config.yaml
norm: "rmsnorm"
norm_place: "pre"
bias: "all"
tie_word_embeddings: false
init: "normal"
init_std_o: 0.0
init_std_up: 0.0453
weight_decay: 0.015
max_grad_norm: 1.0
schedule: "wsd"
decay_fraction: 0.898
final_lr_fraction: 0.0
batch_tokens: 16384
train_tokens: 116800000
max_steps: 7129
Each number is 128 + 24 x the weight over its row's rms, rounded and kept within 0 to 255. Layers, rows and columns count from 0. Numbers have three digits each. The size before them is the row's rms in percent of the matrix's.

# layer 3 attention value, 128x128, rms 0.133, rows 47-63, columns 64-127
105:129127130152125116132132147109134108137127178117145135117124090129148118139126135131111113145111137127140128150204171170126146122094119110096149154148168112130123107188105160122119090131109126
107:127141127099115129147171109145116146134125138108137131122112138156169108131136141156126110109102164103138122083139153161128159135115103135147126122114146086153121137115100140083144131125174113
103:139136129106131121146076134116124106103114154136113125086083134151150141141119119136111122155110087148137114111137102127115160162075130174126124106094096159136117156125121115144140148145174146
096:129125136121101136131129116149089139092106121125177103153117121162137141123104141106084116105085156112125115101124147149176119178141096088149096140096140112109107146110103109086184152135127085
104:175104173100106129137102103127081130126114172121128122116139124138160115100130163131181121142159159118101112131120127131133126136129127177180095097141129117111145137138133127109136099081088140
101:159144140100136129104101115116113140182080150101142160175141130139136122123116106132112086153135176143182154110097130151092134109120133158107116161156099119166113126150154103134136132122132127
102:144148124091083171100150120112174157125130151138131136175139129144082131110118106115078102087141100122126150163153117174175134104165105122100168132188138099097139115127139141177133179127149153
103:111173129132164095162136149125122129125149115161157101104108171181133125118164111120149105136152103112113141103079097164132149140085120114112094133170165168099117161128118140141135143116115106
102:116114132093155103107084118126141128118178108165088113133120110102122111106126144104102128136158104159126135108135108121087144083150136133099137127145133157144107095114085094133076171107097123
101:114136106082145137098134163132086075152113090113109098083109131115125096119113195113127175119132126154094102122109172109133142131098154153158158161129183105154102136126130158124136129114155136
107:108093134164102115132116140121135147147134103152136120121104132132131100119208135131129185156153092133116195088119123116138156170157151153170167137150135138152107101107114128180097137116082092
104:110119099109119157119131122085120134095127098156156125133157099127155131084123120117106105126125143154210145100148156093133130123134132108121096104185128092131141127122090102144120106125104118
099:128112175143112123099106129156097107175143105123143142121168132112104108099116141143140117128145135123144117095149139151157135108083128146104100087124149158126114115141129144093102174099127078
089:093117129145140125149130120113095140112135155144144119135105109136122174122111127158112118155133167139094108109111163144107092143105135174128138164111152114136163108129155096150135169154152097
098:092118150075167144153148167134134130151139139114115112114106124172116111131134156070164103105181101142113116156128132129159117140129140140082115149103106098134106169162133100137141180097104130
110:158113100173143092137159109127107124146149152134187115131160107120148114117094092126124127122130190113119138149117166134104140116153162112137130092152137122151119134127181177065111126109126122
098:161123089142130145105109135107149133162130072117108126170138129128126139125105118153130164115158152117099172155161121108149140108111144103073126118110110124190121077155145177116133144135129173
# layer 3 attention output (transposed), 128x128, rms 0.123, rows 47-63, columns 64-127
100:136107144099139139118085142134132125171121133167141083155128138115107136166136122132161093128175148107138094124111141130158133086149147106161157137126121145153131072170144128122127146099104144
112:152123123111126091150136119125155130166118092155153144139156155097175141126165114089100108130150100115134076150142187133075155134120138162186130139135084103096138160120119119149112108151102100
100:145112127146151135122113133142149153151142136128131096154127139144124092138171145099117145049123184149143148086118100080117116162151081078172165140159177138145148136123134138109158100081112139
089:133145120171117129182128114126146105173133155118130169122136164091113131140117100129128113136115132136136099139152098126145160150123105115123089146087114111152136122093123120149093105120119093
107:126152124071101134131123123115164159141114133104107107091126158137145134132149102153114090141153093128141140090156141106167134089064143110093111122144168125087135112114149144123100136132134151
097:131120109131109163147132148122127150134125172145120082154088153152124138150157133113156167110111142113107081076136141100165156170147103093086144132088098152109105115141125135119117107125119138
090:096139171125164120081153108107109131121171145160169142126126147153128157119122134114164134181139094168144087094163092139136111111117106143126092125113118141119113131157115134113174111173106136
103:142125130130113147149106137129103139134096131156124126080130101131148131171157097153103121109145135173135103203096111141114126115136065107149123137080114124133146145147082138174177132086110141
100:105123152106118131137145117119075132147047167114160117155155132142104111073089122106141158113105097086144162160066122149155145138094102142132089104133094123126094131114102116118141107138177124
099:148093094113120094156133163101114132129124083119114102147162114163142103119132089127113166171112159123153166145090133111087128148126097134143120154123126206122119136141155092138099115136114144
101:189159168143151116112123121100169127100088087160109114137129138125102139118133147156109131135148139113121125173150171127177127076144095132124125105128148092128100148133113092104125110109099143
102:131161158147090090137127179169165109149105117154150141123096150112153162121136148120179154125125161089147141173120141163142134153159125157132154129104132109131096091100156101079134147113150158
101:124142110115133082174143113092130142114074128129153143138126158149130116142173159107146124126093119136142154158133153101115152140156150151112148135139092131147136152071154152153149102107139151
088:126134111142097125141140101094135136124105092120104141112119089152142123138169126096129106124137145101129105117147158127100097149147118101098115126125111155113189183169150156128126122081123113
087:116125149121096082112136082119101129172204166126127087100108126121139155137117136122071139097145126105132120110151123150093136123115100178168122138135157130135108134156115132098160097138127118
109:136163099116098172187164165145135120135121105099131121113094141128143101151088139161101104139103094122116114139106093128163107178135148170094155156107128114125132096123100138096119115140124149
095:071172140163131128122112170133097121099179130120124153163099097152148095126122162129154146159090128132114130092136143169112152102117119139154113152137121166112115126158136162101119154152100094
# layer 3 attention query, 128x128, rms 0.141, rows 64-96, columns 64-127
069:116150153145155194075150106118227115151104151101139119114128151123140112080117150114121136150128110152162157141092123125152145181135164147187136144121146109136088109138150108111142126142131136
058:082161106129084169131126077120117137133142155071103096124162143099140121139128090106085119150147112124132180136122097132125113122145136138136128120114137148149104125127138074123118179148155109
072:117133080131135131173138136097097151118117132179177131112103150115059146169139113108144125133099158107073070137134135101101122099126111095067138137130099101096136126113133121177140132133155113
071:131115130144138106096130104111100148124086150145156156078113138114090122131148133084122160138099176130113066169121119076105114124126098102094145159130128057099108122123154131139141125119153132
081:168145116134155121168119160133109128116118130157149119139146089124132165190095137124153056116156149144117073111147094128136123121121141095105112114133116143110125139123097154166100143160137111
093:127101050103093148171142136099133136110121089121124077130137155162101153131178135140183139126150142130093122112127135144097153097176131121131142171110092154140139121131111137160157146124090106
099:106155130157116134159125060111106151130138105114098153137113146145124125121118119114107120112139105119110143105104129143103156113120164084064128140105137112089119092130114134142102127100143100
106:154128094136121114144132104121160148104121097155154113102168144097116117122142120100144132156092106153154144121139113059141128186095142130129119077162153117148112136116168139157121117177094112
129:131126138145155136078130120140197122133101150103123138105140155123148109095135123127074135106145094159144162136098127127150135168150157152192142117109124118143112097117145082106132150130158109
094:135120075096097119169131135119069163117148149149140097106113104122104162148142154124131110142100147128126068107149111103115123099152111106083146147135102128122158145143114114171113167134083130
066:095149124129145182109080093132190121143110149097122109107150129162174097128119101102145137139172155144142164113115146116119124115120135148146121103146173145159096083114154134115143114142177091
079:159095066137128124162093169156089116119136111174122120120136101142144130156128122109146132140146169126151088138159153173132121106082094101084138134141135130091163110127140135145131142148106104
071:131124070111127133153139094120154101140094097110125101124125131111125152185178163142170150108142118131097160101102119102136158108196119154154127121076115111152137117128124143114121118144127121
094:125100101150149083134094146130079149103139126170119130134075133073086147175095118165113162126134138169137073166110161168098117109119120158114159116163116133116134118153099171128140113162113132
103:122155105131139175147132117147113160097154142121130128110137160086127069153117127124118125142115109166151133161191123157173075137165137152080109122137145157117132114136126095121123127170116101
099:158113089144137128159125116114105159102122107134099089107115141104171133156145080154129169152122151157129149120094145133089132136119104150138115110158097144129087108173107138095145123120141150
099:101155127158105102131156079148078098106129101137152108117150125127127120144093130158148129117147178160134134165134166145116124132092160132101136160126135145126119144123119141169122144141109124
105:140148137115116168141158171152138147175105160146101129107102122141096166142153152131102141129109117139141154144112143102133136188141145127121135126121135168160112159145121146104100153115121124
098:142126096103111073132135129118166102136167133137142153153125117123114134159140160112145145132138113140120126092149101123145124116138084108128114168107145072138115100155111099119127128083095111
100:115111143088112119099171110108113152184092110148111124142130137091124140105139119120150135156159140134117072126135107133147120104132121114155111121117124148085111145154162132149080127124117133
095:151152143126102092108136131116107132097181132105142089115126125160135113127159169091087128118130153131105142107123146123106134171129128144096174126139135133152165143135137110084104089129129095
097:161072148131146108112077144071156157133144088110115116141149131130149145152124117153124137161123099103159105155134152119108130146127122073133146149091187164102122158093143129163132154116119134
097:110126110150165143129119130095114137148136116114136096117093128167177150079148122139149165146139117157146160146146150128106124121096119151115153086108140155122189118124095109125118089110113068
093:129147137130120071100116152094142156123110106134141138105140167133139162114118153116105147154129143176075098078168134122119068112137170142090137145112139121155128133128150129118110161130149111
097:141104105115112155139127161103115098123113100149123173104134109122158094073137158140119104146068111126105129121119167159146153128140110091120120160157128120121125131129129112083122068149128165
092:137147151156148125090149149117129177109118119173135141146111110103149119113121113130136116125120145106131158125154106146111119130170122090142128124129150103140158142140136143124146170096067128
095:133101134124126136099182114121125103077147093100126128080080100114121156148142145100123154167133116124088144123156177105160139138135135098117097126162100147121124132109196114115116102101144145
091:149103140126105156098059121118120126086135147125117102175125146133136112130130123158128144085119114126138093149102130134151137143157170093148127125115162099148134123118129117149108142127089100
100:160142110110155114153148156148114113117170088123099173130157158164098115171137109127136148139122115103161085102154159092114142136088089141120119149096141133134119152124124184134108108132152104
110:129131159116128127142109139087098098144136149113129099127128114144091142097107115157116147181109138117099160173115120131115129126095136122117122193136100118094145072144129112110096131127088123
100:123155140117119144109088146144142114097113150106141164117156108076137126146146098118157128126138122153139163140145109083065184140148168127136132179159141080132109130113098124148101112118148104
104:119137114119125138126097094136135122110078143143118104133107129162111149114128106130178156130150179134148154103129130135135143131084098109124096136114121153160181116162167113126092106108156106
100:124114132136119157127164107126189131143147112121135151163111143091187097123120111078167135127140126127136125135123134172103143130132096137140147102089147121093097151106128150135144138110128193
# layer 3 attention key, 128x128, rms 0.142, rows 64-96, columns 64-127
080:093153070135162136142146161157111099093096119117113111130132126104083173167107163150161087121126156129082100136134121164095135126117109106109136148146138113116086140149150141124130111106127149
111:080156139149154116168134115148136105136100087079142112183076152086107162130093115109150169124119115107126148144153140120116129130106121151121063111150169110121134122092120139113141122088133189
082:108141161124128155118169129140148131115115131134138107160179141143121142124130147124133121143133130103134119111105101111151127142133155105147186131165148090155109152169105072144115122125122129
095:089126086134112095197147132087101115123124115121120159119122130091114126152141186146118068093134129118118090127124122143164100163093130119123152109127138104133118128130128110122138118130117118
097:130116094156089117134147130077081123110127117108101110153112174095136137106162152131162143107109166142147119100138150142106090118095191080101159101088117111092101108067157119117127162121116146
092:164117107095141130129116165116120137175105148138122097111120152122154169193118138151131079122094147138092107131141123125145104163110144101107110088107107168127083152145092149133117152151122138
099:135131144171136143122156171118163097099156140148174106115100147138128133114124115073102089110139138089147186152114122121153103178104168080117129131154144113151140142148124130174109125157108118
101:161121162104147164140145161093097107109143110128096150149131112131117122126092116148109130198139120064158155141194128114143120156115134130131088186097160189089123135167125155133118153109155144
088:120060148127144134092149101115156112175121150137122123095115149139146084078120109150135139152090121104130191124141141104139134143138133132144116158132123104110137135101157129184107120110091140
089:125145120121121156131158129118116147082156146088124129155146118101175137117145121157166089128102150115107139108134101125087102152128139087172126107151129133143114104131098101144178162154141092
096:140121105145142145135139118139174122176111111099140147145124109153117087084121132072120165103127105120150136155122145160093138130134149117155139075125143067122171089125143129131125090114164139
091:098124132103144101114124089099092109110105156154100138119117131068129155111153115155149145157137100102111137126110074106135139139104155136140097144136106136091115107115106119151143136107119124
110:096153133087155137094111093165154129152101126124131138092082083152129132093084098105138133118116120132138145118097173151119127143141126125166109129132119114113145121122128146133168134117124135
106:157091134104144090156102109137186126139127105097138151098131161174140133089114099110103140114142100118162152175132129100121120126121105157171137121144141068139164112094134138138104123128138118
096:106111089107132122118107095112127144123136129117119153164094155112155115097106125116133150153100140119134144168111163126148144132155138131154117158127102123119067159146162145164142145147122164
098:127102140117115062043128138139136146116114156099072130135107120133128146093138167065108158100135104113164137106150098097105097175147137133103137124133113127110146144133127124116111129145148129
096:154107148163099155114150136156135139098115095131126122122117145169133121101148124096080119163097112136185136176114128109119148136124097190152110122131105080122116132103120160141103108146148137
104:124125136139164111128107131109085109158145142093172084153137153150134106125155166150164162113138112191148067150118127154143128119074127134138104138167143142102150126132137146162125135101158102
089:112148130118138139144144126113121117155121164161155161116138092132152128079155094140096124130159107100118114145130166138150090106160165120140129086143146177101129152112129142122152090149131115
099:138092130192113130121163105101093116127144096106117157113093131175126104148120134141145093090141176162143176140166159145103131150150126139119119123132191149129115123124166158164166137143129160
090:124167113135165133137088122134133166140134141163114107175124118149120109139081116131132076118164113099147149098083128145181164102139145156141099141112104119114122118122168150126132150121142096
091:135088122134149144105129124193070140121132119121114122128100151116133107142147119132092118110114107126122141107170110107138107128134116177120069101161149084119128094174125080125136103125127123
098:120112165164135156152118131111122130118122119142106111144143096148086135142099091170138132116114125150121128111107113115128127166134107104129096116173128093138071120115162125133111160114126094
094:116125181054132125095103084134165125162157123114089125164130139148146141108101152142093120101135100138155147121162142167118131111165119121141121113102140133091153114139130112161111092146143148
094:146112085079129102155162138159125111058118112126137116156102161115148150116141156163183129090159142139154129134079082126124124100110130104115120092130155154109089151163157107125117121152106105
095:174134111130094108133117106082118143156183167143133150129131129136127153140129143144094110133165113118185136126137184113109115115108105157094125167157107140108122152147144110112129137108144169
088:121103089126126131108144122135110134116085176121132110135170088150097148111090117129171082096088123097151114096109105148123107105123147135120126145165153180112109175114142097076142122180140143
094:126121162130153146149155106125106121093134109154093128096122121092105131124186150102144112154145150138131123156167127107133094082138162124077134116138147138129105158178116112092133139114172130
099:148080128095156116148142171136132115161111122158133131155159158169141121107111112125115145132143119109126114120102125186108175130120124145110143144140121134134101097156152150124113101106100128
098:104120151154168141083109127129099153166139118137139150121136120138189103096092126131165161123146149119171157136145109109131096153166126137108123117117134084124140176128075138142135094084164093
093:130115092156120105097149079099116105089105171115116087124111117106156114088124148149138127094156111098087087118165169098143126120105109070133134159130121115149114111106168147131119126123139120
111:078129115129118149113131133091101157160125163097136130143115097136099152144109125123148111134171106143115093125145053132155092130143103137147113140125109089117135141103129137133115131169085103
096:165123124133076051119120111152132160087138108119123113141138105079108144165116167138101148113077159134115099140117104135133112099131131122084156134163124106120108123131104162111134083119132103